Part of a small language model's weights.
Size: 8 layers, width 384, vocabulary 8192.
Architecture: LayerNorm before each block, rotary positions, no biases in attention or MLP, tied embeddings, normalized queries and keys, capped logits.
Training: a variant of Adam for these matrices, 686M tokens, 10664 steps.
Each number is 128 + 32 x the weight over its row's rms, rounded and kept within 0 to 255. Layers, rows and columns count from 0. The size above them is the row's rms in percent of the matrix's.

# layer 3 MLP up, 1536x384, rms 0.0657, rows 1308-1325, columns 192-383
size [101  99  98  89  95 108  96 100 101  94 101  94  99  86 104  87  95 106]
[[118 129 110 157 124 136  82 148  68 144 157  99 130 150 156 140 137 139 148 149 161 162 101  56 115 150 154 124 159 153 196 118 137 111 137 153 133  80 109 127 133 158 115 138 160 167  64 132 130 122  94 143 185 141 146  82 130 129 113 140 132  95 157 131 105 148 128 100 120 103 108 108 144 189  71 145 167  91 170 142 197 140 124 103 133 100 105 148 150 109  53 120 192 196 108 122  72  76 122  86 103 153  80 155 139 181  72 123 198 135 178 122 109 137  96 118  86 125 135 158 166  74 104 176 157 132 103 164 142 111  90 108  73 147 137  84 174 173 118  82  71 128  79 162 131 139 110 146 135 139  92  91 144 144 136 143 127 121 122 141 129 114 136 159 100 122 169 116 116 154  76 137 108 205 159 156 148 176 188 122 168 171 121 104 135 150  88 165 200 190  91 111]
 [114 168  93 137  99 111 108 147 112 166 157 130 149 139 146 102 114 107 196 151 102 145 169  91  56  29 120  99 102 152 147 110 126 109 103  95 150 107  91 137 116 133 165 102 212 103 104 170 138 130 158 195 116 195 113  87 169 144 112 199 135  86 115 120 156 194 142 155 133 151 152 199 121 162 122 116 118 182 123  75 131 148 154 171 112 184  93 146 117 173 115 142 149 113  77  93 102  83 130 152 147 114 153  85 118 120 116 169 104 143 153 165 147 157 132  84 176  65 142 102 145 126  38 181  65  99 142 142 132 186 119 162  90 108 141 109 125  31 106 142 137 114 126 132  78  89 122 131 164 173 132  89 148  74  84 105 108 100 125 115  85 109  86 121 150 206 135 140 106 159 128 102 177 152 146 137 127 178 139 141  97 129 189 213 167 175 112  88 118  83 163 129]
 [ 62 154  88  99 110  58 161 143 155 146 192 166 105 123 147 165 161 139 156  65 119 161 130 130 128 125  64 173 101 168  99  67 136 160 137  88 136 100  48 134 143  98 122  91  86 139 111 125 114 131 109 147 209 137 114 143 161  76 125 187  82  81 170  97 109 152 144  84 171  86 127 168 108 130 162 127 122 137 121  72  67 115 133  99 121 125  81  90 126 142 119  85 124  96 142 104 150 116  92 144 162  76 120  94 116 121 121 178 166 170 164 143 120 111 112  98 122 102 143 105 171 117 151 118 193 166 144 126 160 116 110  78 140 108 151 106  97 128 174 189  64 150 140 168  80  77 145 123 150 149  85 151  77  85 106 145 151 124 169 130 130 122 149 142 137 155 197 134 123 130 139 144 100 125 141 159 196 125 129 149 177 187 136 106 102 177 149 129 120 153 134  73]
 [204 103 122 138 142 143 201 169 144 134  90 103  79 136  90  97 121 159 159 105 110 187 123 104 127 132 175 133 206 146 132 167 142 128 122  97 173 106 146 168 157 164  93 172  91  86 152 201 151 124 137 159 186  80 153 220 113 152 152 108 140  90 149 161 159 105 168  84 105 182 124  93  43 123 115 112 124 154 133  90 120  86 105 139 185 118 115  99  67 171  95 125  97  85 131 129 140 123  83  90 133 115 160  85 155 128  63 141 138 158 154  82  82 132 118 121 179 155  98  62  98 144 161 119 128 141  86 152 122 105 174 201 140 132 131 108 136 114 132 115 196 163 156 172 137  91  91 179 131 170 161  89 127 166 129 132 102  42 175 157 131 165 152 135 160 178 202  80 171 189 125 134 103  99 154 139 130  84 124 124 192 181 113 137 121 110 131 143 102  95 114 132]
 [101 107 144 174 168 108 143 137 199 158 141 132 149 128  92 141 135 159 179 119  92 156  80 126 110 153 180 111 138 170 122 133 136 153 185 116  59 107 146 118 102 115  95 131 124 150 164 118 114 116 127 123 120 151  59  86  90 165 109 123 190 125 120 116 158  34 150  88 114 115 123 133 139  95 110 193 172 125 118 124 104 177 164 106 105  86 146 175 118 174 130 187  65  92  85 140 161 138 149 137  93 141 173 130  83 160 131 117 137 110  80 205 162 147  98 170 148 159 166  87 217 149 133  91  91 108 201 135 111 160 136  88 190 117  90 127 191  64 119 140 169 137 100 121 114 164 135 112 110  95  99 128 110 139 167 118 163  99 118  72 151 149 143 110 131  71  97 135 111  91 113 133 105 106 109  97 118 136 133 141 136 106 116 102 142 132 131 120 142 204 127 140]
 [138 130  72 127 118 119  68 123 117  90 130  91 151 216 163 135 140 131 155 113 147 151 109  90 150  79 192  69  83 150 103  52 108  98 182 155 102  75 163 193 163 110 124 112  75 122 123 113 156 108 115 118 121 131 179 156 112  89  91  75 107 147 142  81 101 138 134 107  90  95 156 124 144 135 146 167 159 140 197 153 138 162 153 192 135 117 149 101 135 148 145  98 137  89 153 118 140 125  80 139 136 169 137 157 206  83 125 131 111 154 157 141 153 128 155 129 146 115 112  88  98 116 203 166 106 191 111 149  96  63 184 124 173 101 120 130  90 116 133 167 123 113 164 145 101  91 146 160 202 113 119  93 105 167 119  75 136 115 100 115  58  90 170 138 114 102 145 154 102 122 136 153 185 163  68 126 142 160 138 128 159 108 120 129 176 133 148  84 107 230  87 104]
 [ 39 138 147 142 128 120 117  97 136 147 182 107 171  94 111 153  91 144 151 141 123 105  89 126 116 130 181 119  91 136 104 147 138 107 128 184 155  92  93 100 161 114 123 121  39 125  73  91 123 105 146 140 120 143  99  68 109 120 150  65 118 105 162 101 170 102 166 137 144 168 115 172 168 121 127 162 148 126 134 137 133 125 132 144 112  97 153  82 143 129 145  97  62 156  94  94 100 161  75 171 131 110 105 121 108 113 129 129 146 110 139 138 105 179 161 110 136 113 118  71 187 144 129  73 139 116 131 121 134  98 125 132 105 139 111  98 166  63 145 125 139 138 142 114 133  93 104 140  82 124 111 139  87 194 139  98 168 127 189  95 167 107 103 109 116 124 158 131 133  87 112 127 170 141 177 152 137 160 121 163 114 101 180  95 115 138 137 151  97  90 142 132]
 [141 181 119  71 140 104 113 141 125 154 163 192 146 147 128 113 200 161 186 138 123  78  84 142 111 145 166 139 145 155 181  86 142 129 162 108 147 130 198 125 172  78 136 157 113 115 143 157  83 142 112 126 144 129 145 139 143 113 126  98 103  30  43 162 173 153  48 115 156 129 140 164 133 148 166 137 180  78 104 106 115  91 147  95 126  78 101 132  90 163  80 119 162 130 156 124 147 117 165 108 175 105 115 107 101 171 156 128 129 102 124 116 113 141 146 115 126 140 153 109 156  20 143 163 126 125 170 136 101 101  87  91 156 136 154 148 192 120  85 133 127 109  97 141 169 121 113 113 151  95 114  86 114 170 114 101  80 110 185 141 135 176 146 143 113 124 114 144 116 168  76 137 104 141  70 106  96 109 114 155 104 161 165 106 170 141 101 121  89 103 163 101]
 [116  98 123 150 123 115 133  82  91  95 117 151 108  79 160  99 194  90 141  87 141 155 138 118 204 128 138 110 171 150  98  92 118  75 118 128 147 159 131 117 154 152 164 160 133 146  39 194 155 132 121 129 141  85  82 115  93 180 116 128 143 150 140 101 181 184 113 147  68 120  89 174 144 109 197  83 100 172 110 181 115 143 141  97 143 149 175  91 114 163 115 157 199 179 158  94 162 100 101 156 126 146 106 148  88 139 146 125 119 152 134 150 119 208  95 157 123  75 120 155 116  92 118 158 121 105 105 140 121 107 128 155 122 136 149 118  90 126 130 140 107 152 151  35  85  97 124  99 131 105 136 146 156 191 142  96 187  97  90 103 147 132 192 122 118 209 156 144 142 111  73 183  93 138  75 105 150 199 125 106 108 112 147 157 191 150 163 121  94 151 130 139]
 [ 73 139 137 141 148 136  73 175 109 201 183 117  51 146  83  95 111 167  95  98 116 149  94 169 160 126 100 163 126 167 146 111  56 127 144 219 105 154 187 147 105  82  70 159 105 111 102 130 123  58 127 179 131  73 128 109 178  74 118  99 117  98 115 138 121 132 143 149 158 133 154 146  86  98 141 117 108 117  88 162 189 145 176 103 154 105  66 180 134 131 106 190 134 134 141 158 130 205  91 145 202 142 123 159 135 168 144 142 122  97 125  81 190 147  98 176 111 118  89 128  91 139  93 180 159 160 110 142 113  95  88 116 104 108 172 115 114  99 132 146 154 122 114 131 101 105  96 129  82 138 140 151 157 105 111 132  72 128  81 135 148 101 128 111 148 164 133 142  67  82  90 183 144 169 141 118 147  92  83 114 115  93  83 119 117 109 108 146  88 131 150 164]
 [122 127 110 169 141 147  97 135 149 118 130 148 144 129 146 138 112 131 107 159 143 164 166 137 145 120 105 134 160 107 162 155 127 173  77 143  63 148 125 116 110 181 137 117 103 144 113 150 167 120 107  80 132 126 106 134 152  76 122 127 190 157 144 127 112 184 137 146 130  65 152 100  61 114 197 104  70 124 182 123  91  63 106 100 154 148 124 122 151 195 175 152 148 156 123 138 145  97 156 130 123 122 107 150 111 120 104 139 136 153  76 131 105 143 169 116 152 142 128 151 125  68 181 112 136 166 167 164 112 140  67 126 175 200 135  89  89  83 101 148  95 121 135  97 175 134 163 179  84 109 145 233 155 184 125 117 103  85 110 107 154  86 126 224 130  93 101 120 129 100 118 115 149 166 120 135  98 163  89 143  87 107 168 177 168 105 160  66 103 177 125 157]
 [ 97 129  92 109  98  74 111 188 113 116 151 104 171 158 116 148 174 128 104 103 145 162 104 110 152 158 112 112  71 110  73 145 137 102 124 171 136 100 169 104 147  97 139  79 153 175 109 132 148  92 128 110 168 117 191 122 160  93 149 134  83 190  91 122 118 112  82 107 147 133  93 159 156 130 114 153 118  83 120 126 176 151 122 115 143 132 146  97 128 140 102 126 145 134 157  98 154 102 121 191  64 125 122  84 131 144  94  95 133 110 105  69  85 151  72 113 159 132 162  84 139  97  95 129 107 156 187 143  94 135 125  91 173 166 131 150 101 135 112 167 159 129 101 112 172  77 138 114  95  97 133 156 101 164 158 135 125  75 138 146 142 102 187 170  88 190 122 104 170 131 110  94 144 101 138 104  90 152 167 168 107 127 136 137 147 108 135 152  88 109  55 114]
 [100  49  95  91 122 141 106  40 180 138 118 126 101 159 186 141 121  84 104 120 143 151 138 161  92 126 117 138 144  20 138  78 107 115 132 146 105  98  67 160  71 130 113 136 103 142 181 142 142  73 127  68 143  88 144 165 117 130 105 168  73 113 146  79  99 140  79 191  86  73 112 144 125 118  86 137  72  76 165 154 116  97 128 159 129 124 104 131 149 108 118 147 103 123 151  93  97  86 158  74 150  71 138 131 157 131 162  92 136 147 155 108  94 165 107 194 150  97 160 160 127 116 158 136 129 121 112 117 129 135 114 174 162 191 109 101 119 138  56 110  97 127 103  46 133 134 144  80 165 103 120 114 172 165 107  89 128 105 119 181 121  99 113 158 103 115 134  67 137 176 121 121 201 124 127 134 156 114 114 164 106 105 117 105 137 141  88 133 150 118 135 130]
 [113 149  63 107 117 105 135 132 161 121 158 137  89  94 126 193 126 106  92 129 159  84  71  92  71 112 197 128 107 143  93 122 120  91 143  84 129  75 147 116 149 107 132 167  98 112 117 141 129 184 120  83 182 148 112 155 164 107 134 106 112 101 149 100 146 120 159 104 122 126 166  51 148 157 107 121 151 144 117 124 119 132 150 134 153 109 125 137  88 148 121 160  58 105 171 121 126  92 133 170 155 109 122 107 141 149 187 132 138 135 147 142 175  99 157 105 118 117 151 168 167  82 152 146 220 105 165 143 111 199 141  95 150  88 129 165 122  76 130 137  88  95 120 135 167 163 154  71 151  72 103  94  93 156 116  92 169 133 175 223 172  71 164 138 104 121  49 139  95 158 104  76  72 141  96  83 173  86 148 126 135 143 103 147 178  93  96  89 121 118 133 112]
 [191 180 134 162 193 160 121 163  86 133 128 127 169 130 127 118 193 166 129 177 141 136 112 135 167 115 157 165 118 110 110 134 111 141 145 163 128 107 128 169 100 117 130 165 121 180 105 189 175 149 156 184 146 157 108 140 158 149 152 118 195 196 145  82 148 132 183 173 131 124  56 149 106 133 110 168 121 137 133 130 148 137 142 147 187  86 105 144 132 137 121 157 160 114 155 137 120 167 103  87 201 155  66 160  85 119 129 137  97  91 124 142 110  98 116  78  64 152 184 153 159 109 116 108 185 103 112 140 140 102 112 155 138 142 145 154 150 102 115 127 125 136 125 111  86 102  77  69 126  81 153 100 149 133 144 102 174 134 136  72 141 148 137 169 153 151  66  84 164 163 141 177  92 118 173  88 173 169  78 127 134 107 137 133  99 126  84 130  54  91 168 115]
 [131  79 145 114  76 135 144 127 105 137  79 145 129 136 155 152 128 156 116  98  69 135 119 162 162 122 176 103 142 127  92 131  96 104 136  79 152 131 128 143 157 129  46 131 165  86 159 130 121 113 113 151 222 130 202  82 132 162  78 136  77 121 137 153 179 157 140 138  88 100  95 178 129 109 136 143 186  93 130 108  54 133 143 116 170  91  66 143 117 121 125 117  79  84 103 141 196 140 115 148 191 139 121 106 214  69  75 154  73 130 142 100 135 112 166 127 121  66 121 145 141  85  90 147 182 122 159 123 108 116 176  99 134 107 129  99  54 134 139 108 137 126 123 144 105 155 134 103 111 115 101 133  82 122 131 121 116 132 168 127 139 226 198  90 117 148 146 136 134 160  90 111 153 112 140 104 138 163 161 108 166 159 158 131 166 141 135 110 150 154 146 149]
 [102 143 112 184 104 113 116 102 183  18 136 160 144 128 159  80 146 119 115 138 111 188 115 151 158 193  71  89 184 144 107 176 161  99 141  87  60 147 151 136 112 132 163 177 136 121  84 134 100 126 120 109 138 154 122 115 139 180 147 140 113 124 158 206  96 167 111  29 128 115  68 149 147 136 183 105 121 136  64 142 150 163 115  22 130  95 105 139 113 153 121 116 140 135 104 114 147  92 113 122 115 156 152 206 112 118 142 102 138 113  71  69  97 137 122 101 120 154 123 151 224  72  80 166 104  94  91 178 112 172 107 127 140 127 176 131 146  66 100  94 146  70 121 165 108  78 128 191  83 149 135  85 133 116 116 128 144  84 118 117 101 144  73 131 106 171 119 150 163 106 109 107 123 117 164 128 215 144 136 133 118  94 151  69 135 136 160 131 152 100 112 100]
 [170 137  93 100 109 171 113 138 110 190 155 117 164 116  77 204 110 173  97 145  53 151 141 174 133 103 142 121 132 172 142 113  82 139 154 114 163  67 151 132 108 198 134 119  91  93 141  91 143 125  95 151 125 145 153  88 154  81 105 189 129 130  97 141 142 129 165 128  98 123  88 103 126 117  90 187 105 105 111 120 122  53 145 160 199 114 154  96 125 140 141 196 153 121 120 103 115 124 213 107 131 106 147 125 131 176 124 125 149 183 124 161 176 202 140  96 161 162 144 132 157 153 134  28  76 110 148 105 113 125 118 135 153 131 182 120  93 107 142  91 176 116  74  99 170 110 138 201  99 114 176 184  91 139 126 116 159  86 148  99 147 160 127 118 137 141 119 138 119 155 119 162 164 147 105 117 131 103 138 138 158 187  77 142 129 171 129 144 149 123 183  86]]
# layer 3 MLP down (transposed), 1536x384, rms 0.0469, rows 1308-1325, columns 192-383
size [ 99 103  98  91  95 103  97  97  97  96  99  95  99  89 104  90  96 106]
[[103 123 106  74 137 140 164 104 114 121 101 125 125 119 126  53 136  96 150 127 118 163 108 149  97 144 135 203 112 125 125 114  66 102 116 173  83 110  79 138 153 167 106  77  99  97  77 104 150 165 124  97 183  98 149 115 103  85 136 108 117 129 201  91 107  98 100  71 159 150 106 135 125 167 188 146 144 136 158 134 143  89 146 142  95 158 136 139 146 145 126 108 141 134 132 131 165 136 148 147 122 134 231 158 146 185  57 166 110 164 132 102 108 253 120 136 168 137 145 128 134 116 149 130 106 159 115 122 116 161 117 143 161 145 105  68 146 181 104 192 155 140 191 137 122 116 100 100 100 170 119 109  97 126 170  78  59 173 146 106 120 186  71 180 137 116 129 175 138 160 130  94  93 134  80 150 164 134 143 143 160 137  96 146  90 143 106  87 123 127 171 137]
 [174 184 126  95 118 100  73 155 133 103 171 170 159 112 116 132 139  90 107 167  97 134  84 153 170  93 113 135  80 172 116 106 136 110 151  48 127  72 142  95 163 178 127 144  91 110 165  92 174 130  94 107 100 148 112 136 166 140 157 193 160 149 152 159 217 106 116 108 136  85 100 148 109 151 147 110 118 124 119 148 129 110 161 146 162 113 129 105 234 141 120 133 130  91 182  57 141  84 180 112 103 135 111  89 125 103  57  60 154 134 127 122 113  90  92 128 102  73 126  94 175 108 105 111 137 140 156 160 158 135  97 180 129 168  90 128 199 178 134 105 162 144 121 125 145 118 114 106 116 145 149 117  99 146 151 139 138 124 109  97 135 110 133 118 125 126  72 141 144 118 114 116 150 156 141 139 130 129 158 143  82 127 139 138  99 156 198 141 138 118 128  59]
 [179 108 148 123 130 124 117 145 138  85 140 128 180  81 144  96  85 124 129 100 141 139 131 172 172  84 145 119  97 125 155 143 192 112 159 140 125 133  89 138 125  90  91  69 150 131 149 162 129  82 193 107 131 113 134 132 111 146 149 130 131 151 143 111 125  80  92 174 150 148 131 123 176 121 147 127 129 117 113 131 125 111 161 145  97 155 124 116 111 107 124 166 106 163  90 153 123 111  82 112 104 136 122 126 100 122 113 101 175 130 112   5 119 146 122 123 180  87 103 174 152 122  59 142 130 108  92 118 162 120 135 168 148 135 147 123  95  69 142 193 125 121 163 151 132 160  69 122  67 146 169 143 122  92 141 108 122  64  96 113 114 129  97  97 130 153 132 174 110  80  99 165 199  95 150 124  96 117 112 162  80 164  95 166 159  82 159  90 157 110  93  93]
 [170 131 119 163 122 123 126 131 113 130 110 145 191 161 105 124 133 164 115 141 129 123 146 154 156 126  91 116 117  97 136  94 125 138 178 117 143 113 145 152 176 101  94  95 145 124 102  92 166 151 112 106 146 136 145 137  72 116 148  23 115 106 133 118 133  95  69 159 217 141  79  98 175 199  96 162 144  89 163 133 171 167 136 137 136 142 145 147 176 119 163 155 128 143 167 118 103 180 187  83  99 141  92 145 109 220 188 141 200 123 130 117 144 172 180 133 119  76 172 117 146 122 105 112 129 104 120 156 105 125  88  29 141 131 166 131 126 160  61 174 120 121  49 130 125  92  77  66 150 110  64 118  95  93  95  85 184  91 183 128 103 127 126 225 126 170 123 119 146 118 143 100 152 147 136 108 146 156 110 133 137 134 173 152 147  80 112 133 107 121 152 108]
 [164 141  82 133 170 111 135  42 159 158 140 127 118 165 156 125 156 187 177 150  99 136 132  90 125 161 159 121  88 110 113 122  60 141 101  99 113  74 117 128 120  89 104 140 226 126 140  96  62 124 177 175 117 126  77 159 108 107  73 242  58 135  85  98 105 128 142 137 153 118 199 131 117  90 135 110  77 118 103 135 144 143 127 126 115 110 101 133 145 172 125 138 101 105  83 120 188 130 151 157  58  89  93 139 126 170 162 135 149  39 115  74 139 146 174  71 103  97 210  80 135 171 122 172 129 114 100 147 166 172 167 151 150 116 102  84 191 108 100 137 124  89 186 123 121 145 162  98 140 150 124 133 116 173 132  87 177  62 121  98 146 138 118 105 170 171 108 127 146  94 121 113 111 136 171 126 148 140 168 112 174 181 128 166 112 149 139 111 116 125 137 138]
 [113 135 114  68 157 130  73 180 106 154 150 177 108 129 120 159 136  97 178  97 120 128 108 128 149  85 144 118 118 165 133 106 136 193 120  78 126 135 128 132 123 135 143  81  88 144 130 131  98  99 137 137 128 127 151 122 182 111 198 117 127 159 144  93 169 116 124 117  78  88 107 124 105 159  79  77 111 142 115 140 134 172 133 144  73 115 167 132 101 112 156 112  57 142 122 176 162 115 196 159 163 153  81 154 164 119 100  72 133  93 126 150  94 123 117 109  74  90 237 183 135  99 131 152 160 178 127 138 178 127 107 144 131 138 189 117 103 138 126  88 101  74 126 130 169 131  56 132  85 142  71 147 148 102 181 162 147  85  88 129 103 192 138 163  59 101 163 197 128  60 112 152 176 164 124  81  83 167 131  66 166 145 166 117 102 178 143  72 111  90 112  69]
 [113 141 106  98  71 165  79 154 193 119 112  66 100 128 135  87 132 119 118  80 121  96 152 119  74 204  86 151 163 136 110 117 124 207 110 155 141 114 175 116 123  76  96 100 151 113 190  91 158 118 136 139 114  96 116 107 169  98 114  97 164 107 134 123 120 143 168 124 182 117 137 112 123 175  98 113 111 182 169  83 125 154 140  49 113 164 115 152 113 123 114 157 152 150  98 108 185  72  65 176 144 159 170 197 134 144 147 122 128 105 151  70 154  85 135 134  60 105 137 153 180  95 159  98 140 159 125 115 120  89 130 136 139  94 132 145 128 125 199  97 141 112  99  91 105 151  85 138 161 222 172  90 110 133 119 170 147 147 174 148  93 159 117 129 210 152  98 135  60 141 133 120 141 158 158 148 175 216 160 166 152 128 123 104 133  80 111 105 149 165 177 147]
 [155 122 152 140 149 115 139  77 151 187 198 120  90 113  89 150 101  84 121 138 140  87  95 132 102 105 128  86 109  88 103 135 152  55  88 181 146 123  76 132 107 130 143 127  96 148 191 127  82 115  84 115 121  99 176 176 119 141 154 165 140 114 165  90  89 137 154 116 131 147  94 195 166 104 122 175  93 168 142 203 122 123  84 119 134 198 190 127 122 129 144 179 142 164 116  95 124 139  80  95 186 135 134 142  87  60 120 142 134 112 136 138 126  69  95 114 116  70 128 160  95 145 111  90 136 105 139 117 187 179 172 157 123 106 153 255  92 114 105 100 140  57 128 129 128 164 165 127 174  97 188 127 156  46 102 156 128 105  85 156  93  84 159 124 169 143 133 198 165 159 171 137 109  74 125 145 167 121 113  88  79 101 129 155 125 113 112 148 169 130 140 134]
 [146  94 159 115 116  47 105 115 140 110 153 144 126 154 107 148 132 128 157 152 101 109 132 119 124 165 145 139 108 138 138 161 157 150  75  66 110 157 190  90 137 131 143 126 129 106 118 163 137 146 100 127 127 159 129  88 132  93 208 145 161 136 172 158 137 164 117 111  88 133 150  87  96 145 105 125 119 124 139  56  96 114 170  94 134  49 138  92 178 148 132 139 181 132 147 124 143 155  80 108 159  64 163 129  98 139  90 122 121 148 164 175 179 153 119 132  90 135  81 108 130  94 137  65  74 141 123 115 104  88 152 145 108  48 156 119 174 129 108  88  76 108 142 141 153 126 114 151 150 145 121 192 120  79 145  99 176 162  98 198 127 100 152 106 105 158  96 149 156 163 128 129 176 101 119 131 124  64  97 103 140 160  81 120 133 125 164 103 121 165 124 106]
 [ 99 132  88 115 109  81  71 109 158 123  98 135 198 139  94  96  80 103 152 159 124 106 149 142 102 139 103 117  99 146 174 131 149  64 114 154 157 137 171 117  98 126 122 139 124  84  99 106 100 152  64 107 183 151 157 122  86 139 172  98  94 141  84 228 119  79 148  80 134 125 148 170 135 182 141 112 165 120  76 113 167 145  81 167 125 189 139 132 137 151 170  68  96 131 166 120 127 134 143 112 127 147 113  69 161  81   5  81 163 156  69 153  94 107 148 120 171 124 147 104 106 153 107 186 189 119 157  54 139 137 192 187 138 167 122 214 167 159  86  88 156 107 127 174 133 132 126 129 104 157 101 105  89 133 149 145 104 104 110 147 123 180 135  80 131  91 147 134 109 152  93 141 103 152 104 128  97 112  61 117 132 106 146  96 146 141 156  86 168 119 136 136]
 [125 145 119 139  22 137 122 120 141 117 121 211 153 130 127 133 154  97 150 161 127 112 148  65 171 134 139 133 126 189 156 142 130 144 154 103 107 121  73 106 210  97 131  77  87 134 125  90 184 110 126 175  92 158 132 135 163 150 153 100 159 159 169 160 167 141  87 129 114  87 175 150 158 112  91 135 195 108 157 128 115  78 102 162 148 169  84 139 108 118  75 147  99 115 132  97  81 106 120 128 120 164 162 105 111 119 164 137 155  93  98 135 125  75 106  93 146 173 150 159 101 131 107 155 176 156 215 134 136 136 152 175 103  77 118 122 138  88 138 128 138 105 152 172 194 120  95  74 166 105 122 138 112 173 106  89 134 130 148  55 110 103 127 100 123 179 143 169 121 153  79  84  89 169 108 117 113  99 148  84 128 180 140 107 113  93 120 106 147 166 191  89]
 [152 121  98 108 112 192 149  70 167 162 136 116  93 100 138  67 164 130 128 180 135 130  79 113 120 148 108  97  93 134 100 142 168  62  50 100 121 152 143 114 102 140 161 108 115 101  93 147 160 132 117 186 166  86 137 139 141 164 119  80  93 126 133 154 176 158 147  75 192  74 145 144 142 105 140  96 179  82 109 157  74 160  80 159 129 136  79 103 110 117 197 113 123 126 182 153 109 113 158 109 158 128 108 113 106 117 103 173 124 178 150 129 179 100 109 144 112  92 145 171 112 137 103 111 147 159 138  99 115 113 111  54 159 156 114 158 126 157 118 158  74 119  99 152  81 154 134  97 152 133  74 142 146 107 176  98 102  97 103 149  30  89  78 136  78 108 174 114 117 178 144 117 169 172 113  65 135 144 160 140 133 158 156  78 157 209 108 160 110 172 152 138]
 [162 146 150  76 123 123 132 111 106 130 137 152 139 110 120 131  75 107 135  98 114 132 145 172  97 101 123 200 133 117 141  73 139 112 114 120 131 172 140 114 153 137 155 147 101 110 149  64 116 127 102 209 161 115 161 160  87 132 127 121 121  64 116 141 151 147  90 113 123  85 112 111 117  42 148  97 137 147  69  90  84 154  85  83 126 145  94 138 115 174 172 193 147 142 145  76 112 126 151 123 126 105 159  96  63 140 109 100 107 148  78  94  98 108 155 132 133 121 121 144 126 115 139 135 149 130 129 152 117  94 147 105 114 140  90 154 130 101 123 173 134 137 158 111 120 130 133 126 150  82 126 172 109  92 103 190 130 141 116 166 121 130 168 124 143 127 168 111 161 157 173 129  75 141  64 111 155 141 124 107 147  89 159 105 111 126 121 134 152 168 146  92]
 [128 125 110  68  64 128 190 156 131 103 198 132  90 135 107 125 128 165 146  87 130 137 105 181  57 119 113 120 143  98 111 157 100 128 129 169 145 186 179 104 129 171 109 150  87 135 138  98 116 113 190 134  96 115 184  83 133 101 132 179 126 134 144 126 112 117  76 187 169 180 110 134 154 155 173 112  96  67 156 122 106 173 203 164 135  88 118 107 152 156  81 165  87 140 128 118 146 149 151 189 163 121 127 164  94 151  90 122 123  87  76 149 132  67 127 148 195  83 129 127 132 101 101 159 159 147 152 110 164 121 113 141 109 133 104 140  89 160  90  74 136 148  83 108 154  94 164 169 120 144 132 122  71 155 122 128 100 102 128 147 113 160 145 126 182  99 129  88 163 141 146 123 101 123 172 128 114 135 145 137 112 141 114  93  61 156 155 143 167 158 138 141]
 [110  76 188 149 125  91  88 183 101 195 178 138 133 176  83 147 152 135  67 124 155 160 138 138  95 136 130  84  95 149  97 193 117 152 178 151 194 147 162 148  86 166 120  96  86 120  94 177 139 139 173 131 143  99 143 142 122 116 129 139 135 139 165 125 123 102 173 190 172 115 109 162 135 128 129 123 165 125 129 200 130 146 108 101 151 106 136 124 155 142 116 115  92 108  87  50  80  88 133  99 142 145 130  97 190  90 108 204 133  82  97 171  95 128 167  89 174 119 132 132 131 187 164 120 151 111  88 148 166 153 126 164 169 132  43 121 120 173  87 103 154 103 166 130 114 100 105 151 109 143  81  92 116 119 113 169  73  81 144 113 159 191  98  92 109  88 144 145 158  99 105 108 111 136 134 104  89 115 191 124  90 145 143 124 104 117 111 134  96  92 143 112]
 [117  86 169 133 115 190 160 143 118 189 103 142 178 124 159 160  60 170 155 145  88 109 174 107 148 160 122 153 131 138 139 126 139 135 179 107 135 154 153  66 213 143 133 105  99 139 128 145 104 102  91 111 152 126 137 147 136 194 135 135 124 178 134 104 169 148 105 188 128 116 130 182 103 118 136 124 156 145 110 161 147 118 125 126  86 148 120 136 165 202 146 118 139 125 126 160  90 128 168 166 111 162 133 107 108 163  85  91 106  78 109 112 161 141 126 156 155 145 156 160 133 176  57  86 113 143 158 143 122 132 102  90 166 110 147 135  93 115 168 146 146  62  94 108  92 146 118 138 151 106 145 141 128 112  88 174 121  99 123 136 181 126 140 141 187 201 115 120  93 164 159  88  99  68 125 149 129 103 162 147 183  71 124 102 103 113  74 119 142 125 114 137]
 [117 126  88 153 142  95 112 123 145  96 131 129 114 148 110 136  97 102 132 106  96 142 111 154 102  64  56 148 175  92  92 214  98 115  70  92 117 148  96 110 116 165 230  97 121  95 121 135 176  76  73 139 151 192 159 113 161 123 122 135 138 143 131 110 117 116 122 102 134 134 130 112  99 141 189 130 146 107 208 103 164 132 145 119  65 129 156 120 154 196 140 153 112 128  92 199 156  97  97 150 103 161 180 150 150 156 143 126 117 128 117 126 118 119 116 116 126 134 138 134 102 154 147 139 132 137 105 115 212 118 119 140 129 152 157 255 133 121 139 114 168 134 104 157 121  82 170 157 178 132 135 174 180 246 134 129 111 139 141 136  56 148 104 171 138 108 141 161 148  88 145 161 139 118 150 135 142 122 140 123 128 161 146 138 140 179 118 149 100 151 107 106]
 [114 130  53  65 181 130  72 127 151 135 165  83 129  82  77 153 127  94 120 122 145 128 132 104 119 119 171  84  86  79 138  91 118 107  79 118  80 128 133 138  99 157 152  81 120 139 114 173 102 148 160  99 124 127 209 105 126 110 173 122 155 140 140 166 175 158 117 205  86 114 143 133 153  98 133 167 120  91 135 123 112 103 152 110 152 130 178  69 126 125 189 185 158 131 101 154 128 202 135 146 151 122 116 140 120 143 132 119 140 176 101 152 131  66  62 131  92 144  79 102 153 165 110 159 125 129 142 161  95 114  96 130 108 143 149  91 111 125 141 176 136  91 117 172 140  60  75 104 125 102 142 152 122 173 164 154 198 109 122 145 164 136 113 103 115 129 179 125 167 103 135 176 185  96 129 107 112  42 138  84  80 115 151 122 175 106  97 129 128  81 160 153]]